Weights of a small transformer language model.
Architecture: RMSNorm before and after each block, rotary positions, no biases in attention or MLP, tied embeddings, capped logits.
Training: a variant of Muon for these matrices, 142M tokens, 12204 steps.
Each number is 50 + 10 x the weight over its row's rms, rounded and kept within 0 to 99. Layers, rows and columns count from 0. The size before them is the row's rms in percent of the matrix's.

# layer 6 MLP up, 320x128, rms 0.121, rows 212-228, columns 64-127
099:51 48 47 47 36 42 56 61 50 41 46 30 56 65 42 47 47 51 50 61 42 51 48 21 46 47 37 63 41 63 39 36 62 57 61 52 49 46 37 51 51 36 57 44 41 42 34 44 49 53 24 45 52 56 37 46 55 55 40 67 44 59 53 47
094:50 53 44 65 43 53 55 63 36 54 47 62 34 58 45 34 35 56 57 51 44 50 57 41 45 38 58 58 57 43 50 59 49 80 30 56 37 53 60 52 43 58 68 46 35 51 39 48 24 49 44 53 56 71 46 39 52 49 49 52 36 53 40 49
102:48 58 48 58 55 63 45 37 41 71 54 44 35 38 43 71 54 60 51 54 49 48 57 34 39 55 54 57 55 49 49 53 37 65 44 67 56 34 55 31 56 57 41 38 54 51 57 59 40 55 34 36 54 44 33 38 51 48 57 54 60 47 55 47
099:50 66 52 59 56 52 40 45 70 50 52 57 29 60 34 42 51 44 43 32 65 57 47 64 41 64 51 56 27 39 39 53 57 54 72 50 50 43 55 45 63 38 47 43 66 39 44 41 50 43 54 42 57 56 74 44 56 62 64 47 33 53 40 51
097:53 56 57 61 73 43 55 34 47 38 50 67 34 61 47 38 67 60 62 38 49 63 39 47 63 40 51 65 56 32 49 58 68 53 50 51 58 43 31 62 55 46 50 50 56 60 59 45 46 60 65 63 50 59 47 49 55 58 54 42 42 40 41 44
101:61 56 47 42 46 61 65 58 49 57 38 42 70 55 53 37 48 56 54 63 56 64 56 33 39 48 48 43 56 49 36 62 47 50 51 39 42 47 54 46 53 44 59 38 49 42 50 35 54 42 54 61 53 57 35 40 36 65 44 50 49 61 53 48
098:54 41 60 46 55 39 52 36 48 48 45 52 52 55 57 55 70 50 54 43 47 60 61 49 78 80 29 59 32 38 45 48 39 51 42 49 44 52 52 33 61 61 45 34 44 34 50 41 55 32 51 46 50 52 37 55 56 26 59 51 47 55 52 37
100:47 53 49 57 49 50 41 46 40 47 66 58 43 70 48 53 57 64 62 45 53 37 53 61 52 66 23 58 65 25 58 50 69 54 54 59 45 45 37 57 59 47 46 51 48 46 63 58 53 40 58 43 35 64 44 50 53 33 51 50 54 48 52 47
097:50 51 50 32 37 47 61 48 36 43 57 54 46 52 57 58 47 60 68 34 46 42 50 49 63 59 44 63 46 58 61 49 52 55 54 54 52 66 49 42 42 41 49 62 59 41 43 57 57 44 51 62 73 42 45 63 44 40 51 55 53 58 43 40
094:62 62 55 51 38 49 49 50 49 52 56 52 57 51 54 39 40 64 60 33 28 36 56 35 64 33 49 33 35 48 58 50 42 54 57 50 62 73 47 71 53 55 49 52 53 60 53 37 45 62 42 68 48 56 62 65 48 44 46 49 37 70 48 46
098:60 54 52 43 44 55 52 58 44 40 62 37 41 47 55 47 21 52 38 44 58 68 58 54 45 48 32 38 51 59 51 32 36 71 61 59 45 48 33 61 50 56 42 31 55 43 53 71 56 60 35 49 48 35 54 50 59 50 56 52 49 51 37 43
115:58 48 34 37 56 41 33 54 47 48 40 47 40 75 33 48 51 58 45 46 56 47 41 54 70 53 53 55 40 41 55 46 53 47 51 44 65 37 20 37 55 59 45 52 68 49 68 77 64 62 54 52 71 56 56 38 52 56 60 48 44 44 54 40
097:37 53 55 54 82 58 46 65 55 52 28 43 59 43 36 50 41 73 61 34 47 57 46 49 53 65 47 68 43 47 45 44 42 39 61 38 38 49 54 69 47 59 42 32 43 49 47 42 52 56 58 44 46 55 61 59 54 49 58 43 44 46 25 42
105:37 60 46 63 49 54 49 43 56 30 45 37 50 59 29 39 51 35 56 61 55 44 51 49 49 45 29 69 64 56 47 52 60 56 45 37 46 48 50 43 55 58 51 53 39 48 50 40 47 50 57 50 43 50 50 64 43 43 47 23 59 27 56 50
099:45 36 51 47 54 72 50 20 44 67 48 42 50 49 57 53 48 54 71 46 65 59 58 52 37 55 69 62 50 49 57 36 49 49 46 47 54 71 44 48 44 58 50 51 59 52 37 68 48 32 60 35 64 63 51 36 59 47 58 41 53 47 44 44
109:53 48 42 65 33 23 37 45 41 57 50 50 46 60 43 45 48 54 51 39 44 54 42 58 45 63 43 59 57 59 57 42 54 67 76 43 38 45 28 43 53 48 47 67 51 49 52 49 62 59 44 47 43 60 46 46 69 21 53 61 42 52 36 23
096:68 45 51 54 55 40 77 51 54 58 41 35 50 51 27 59 47 48 45 58 31 49 48 40 51 55 55 38 54 52 35 35 50 40 65 47 66 26 39 54 48 42 54 41 49 67 53 34 54 44 55 56 71 50 57 40 59 66 39 41 47 41 50 54
# layer 6 MLP down (transposed), 320x128, rms 0.111, rows 212-228, columns 64-127
106:53 66 56 50 62 46 42 58 47 46 57 53 30 41 48 55 49 45 56 33 46 49 51 56 60 61 62 50 65 31 45 59 40 72 38 50 61 72 59 54 57 58 67 52 45 63 64 59 53 39 36 38 51 44 48 53 46 41 61 51 66 49 65 51
091:73 41 49 43 44 41 43 48 55 30 49 48 53 47 54 43 74 37 51 55 45 56 46 61 70 63 55 53 46 40 61 58 47 25 50 55 39 45 42 48 44 54 35 58 44 41 50 55 50 41 60 44 55 25 47 52 64 44 57 30 45 61 53 63
093:48 39 47 54 49 40 63 67 58 32 56 58 67 54 34 45 61 54 30 46 55 60 60 46 41 59 61 46 52 46 52 58 62 30 47 41 52 57 40 67 53 55 62 48 56 53 48 48 51 51 60 60 54 61 53 47 55 54 32 32 30 51 42 48
096:54 40 51 36 70 51 47 73 40 60 33 61 70 43 69 58 31 54 35 64 50 43 43 46 50 62 54 39 70 67 46 51 62 35 39 48 56 50 45 54 41 49 66 36 42 42 51 58 49 36 65 58 56 42 44 57 32 54 60 69 58 55 53 51
096:49 46 29 36 44 58 60 35 57 70 48 35 61 59 49 56 44 52 68 66 61 27 64 64 56 45 64 53 54 49 49 59 42 58 50 52 45 47 63 45 49 62 62 44 48 47 31 54 52 56 42 48 46 42 47 52 42 61 45 53 44 60 53 63
095:42 54 54 54 37 43 64 41 53 58 65 48 44 42 45 53 33 52 40 58 34 48 38 43 67 36 52 59 54 40 53 38 47 53 50 50 59 47 41 47 54 57 47 59 61 70 42 62 55 53 38 35 57 41 69 69 57 39 49 72 69 53 53 53
100:51 48 45 34 56 48 51 48 54 46 64 40 47 37 58 52 43 39 48 50 33 53 55 46 40 40 36 43 45 37 57 62 81 40 50 38 66 48 31 57 52 50 53 57 60 42 43 61 40 50 46 59 44 35 60 58 53 65 46 74 48 39 68 47
095:54 54 50 38 52 52 63 39 57 49 36 47 46 24 45 54 43 39 50 49 60 43 49 49 51 40 84 40 39 64 57 50 36 51 51 54 43 33 73 57 51 57 59 41 48 51 40 38 45 48 43 53 59 44 50 64 51 58 45 46 40 61 53 40
098:52 43 54 24 59 47 37 39 55 64 42 44 51 60 49 49 45 33 58 58 52 40 56 48 35 53 51 60 52 57 65 51 69 37 48 39 37 56 50 67 34 65 56 55 51 47 60 69 51 54 49 52 56 47 63 57 53 71 46 67 52 43 69 62
094:37 41 58 57 64 52 43 45 36 53 48 51 38 43 40 55 60 35 49 75 52 67 51 59 38 63 40 60 69 60 40 44 53 35 54 51 50 43 51 41 49 36 41 56 51 35 44 70 63 38 49 24 50 45 49 30 46 48 47 49 62 46 53 42
100:29 43 69 49 57 49 48 42 64 43 48 65 64 54 42 48 55 45 42 57 60 26 45 59 62 51 40 67 48 37 51 57 45 49 40 42 45 58 69 51 57 42 70 58 54 39 44 40 51 52 51 60 46 76 49 51 43 56 47 65 32 48 55 59
112:56 29 56 58 45 60 61 50 46 64 54 58 62 62 29 30 55 52 39 61 44 42 52 57 50 58 50 56 35 68 42 68 35 54 48 53 47 46 50 40 45 52 28 60 56 46 42 59 58 49 51 32 46 55 45 43 52 39 41 53 51 66 35 66
098:62 34 57 35 30 61 49 36 51 38 46 58 57 40 48 67 60 34 41 41 39 47 59 57 56 56 56 38 49 65 47 61 50 54 36 46 54 51 52 40 65 41 65 69 68 42 52 54 35 51 50 46 65 36 42 64 54 48 52 52 42 54 52 49
106:66 36 40 34 49 45 32 40 43 62 59 55 43 45 46 60 45 47 61 41 36 48 54 60 52 65 50 48 53 61 55 64 54 44 47 59 71 51 46 52 26 49 57 69 39 58 50 40 50 52 40 52 55 37 53 25 34 38 48 59 44 65 56 64
104:52 53 63 55 51 64 35 51 83 26 44 53 52 51 65 55 49 50 62 51 40 37 42 58 52 58 29 52 46 57 53 42 34 60 47 54 58 45 48 54 44 55 68 54 36 49 45 41 42 49 69 56 56 48 64 43 56 54 42 53 53 58 60 51
105:54 53 57 40 67 73 69 57 71 42 42 53 47 53 37 41 42 42 56 61 45 42 55 31 42 50 37 41 45 50 23 49 37 45 19 54 52 42 65 51 43 44 44 43 40 51 41 41 47 46 45 39 58 54 54 44 46 52 46 51 64 40 57 54
095:34 60 60 39 46 49 36 58 51 42 54 67 61 57 78 41 57 51 56 41 57 53 36 66 52 41 46 51 63 54 66 68 50 60 32 54 47 60 50 49 50 56 50 50 43 41 54 66 58 49 47 47 29 43 51 68 49 38 50 61 49 40 47 39
# layer 6 MLP gate, 320x128, rms 0.119, rows 213-229, columns 64-127
092:56 47 48 54 59 52 49 42 56 45 46 36 69 51 61 53 61 36 54 39 52 44 49 62 52 66 35 49 42 46 61 49 51 37 39 68 56 44 59 49 36 63 47 50 40 45 56 51 65 51 66 54 40 38 47 50 68 55 65 38 53 43 38 65
101:51 55 58 30 63 52 45 60 44 43 47 53 69 46 56 35 47 51 55 54 59 61 42 48 60 48 49 47 48 38 46 44 55 40 47 58 67 43 30 57 56 34 73 57 70 61 46 52 58 69 57 63 38 41 50 49 69 62 55 48 52 37 58 36
099:53 38 48 58 64 51 58 28 38 51 46 65 58 36 47 76 49 40 48 60 28 41 45 52 46 71 56 41 66 51 57 47 55 47 47 43 36 54 47 54 42 29 49 53 42 47 42 61 50 48 55 42 53 44 33 53 44 36 48 53 52 46 67 55
101:42 37 37 24 68 51 66 31 47 38 73 43 38 51 50 41 52 57 36 55 55 48 49 56 51 38 46 48 34 49 50 49 56 47 55 47 44 46 39 40 53 67 47 55 38 41 43 72 49 53 55 50 44 61 46 46 41 48 56 65 37 58 43 50
099:46 59 49 63 57 42 35 45 66 31 61 45 61 63 49 56 50 57 42 44 55 58 55 63 47 42 62 67 38 43 47 42 58 51 52 39 61 61 46 41 62 65 60 39 49 38 62 49 44 32 38 67 31 51 31 40 62 48 59 50 45 53 66 65
099:47 58 53 60 42 52 50 44 50 61 53 70 50 50 42 44 50 51 56 29 53 45 56 56 62 54 61 57 43 48 59 37 35 51 50 63 40 46 69 49 32 51 51 45 33 42 59 50 35 43 57 50 53 67 58 43 32 51 60 56 37 62 41 55
100:66 39 43 56 64 62 44 59 48 53 48 51 48 55 48 52 49 54 71 62 60 44 36 21 45 40 37 49 57 40 47 56 38 52 54 64 66 58 32 59 56 47 46 72 51 48 53 46 62 51 62 50 40 55 32 54 50 44 42 47 54 40 48 57
098:54 57 48 59 37 64 54 48 41 39 62 40 61 38 68 52 65 78 58 24 34 62 56 50 45 56 35 45 35 69 50 46 41 59 50 51 54 57 42 49 59 47 52 29 51 40 55 66 44 66 52 48 59 52 29 43 60 45 54 39 50 54 46 37
081:64 56 50 64 30 50 47 58 46 59 60 47 61 60 40 43 42 56 60 48 54 33 50 43 61 26 49 43 30 36 52 51 52 49 42 41 44 66 50 68 51 49 61 46 46 56 45 45 45 90 36 62 56 70 54 48 60 52 55 51 51 58 51 51
107:46 37 64 40 55 50 59 35 61 45 48 54 61 55 48 36 44 51 49 54 60 36 37 58 59 58 35 57 51 33 31 54 72 29 46 52 56 44 60 50 44 46 54 61 42 40 42 52 40 26 41 60 46 61 59 52 45 59 57 65 52 68 52 53
100:55 43 51 56 55 54 54 48 43 67 47 64 38 38 55 60 51 57 59 70 43 51 56 36 51 47 66 49 56 41 40 56 32 60 39 47 58 53 63 49 68 35 50 39 52 57 57 46 52 56 59 55 59 53 33 48 45 50 26 58 46 36 41 48
104:66 41 39 38 48 36 56 36 62 37 72 63 59 50 55 57 44 44 45 56 51 65 57 53 47 55 52 34 41 40 47 49 54 60 19 59 62 57 43 38 57 37 56 65 68 39 47 36 62 50 48 51 47 45 36 61 49 56 53 50 65 50 62 51
104:47 51 42 54 33 77 57 45 48 52 37 42 60 51 35 41 53 43 48 60 63 57 38 57 61 46 40 43 57 54 47 55 72 57 41 50 22 49 50 42 56 52 50 34 63 32 46 43 55 46 47 54 45 48 53 54 64 46 61 38 52 58 45 45
103:46 45 43 73 57 59 52 39 66 42 63 50 50 47 43 52 52 45 43 44 51 42 42 43 56 54 15 64 47 57 55 48 51 38 40 55 55 54 32 38 57 53 53 64 52 47 60 47 48 45 43 59 46 28 52 35 58 39 41 47 71 50 59 70
107:41 56 56 42 58 63 63 53 50 42 34 60 56 54 60 57 43 60 52 52 53 45 50 40 28 49 43 46 45 62 39 63 40 42 38 54 43 45 59 51 64 49 57 49 47 66 35 53 49 52 44 48 62 38 47 46 49 66 55 56 57 54 53 68
098:53 54 51 54 67 62 53 51 47 51 52 49 31 61 30 60 59 61 60 24 59 27 61 50 48 53 48 47 64 32 54 52 48 44 44 62 55 36 53 48 64 52 48 34 40 49 52 71 44 51 51 52 56 54 68 53 66 58 55 25 60 39 51 45
102:58 49 49 59 63 40 56 54 37 56 42 58 65 39 32 68 40 45 53 48 52 49 48 50 56 64 67 42 55 63 45 47 42 30 56 61 55 25 55 47 33 44 36 42 51 51 53 59 48 56 35 54 30 41 47 37 61 61 54 63 43 49 50 45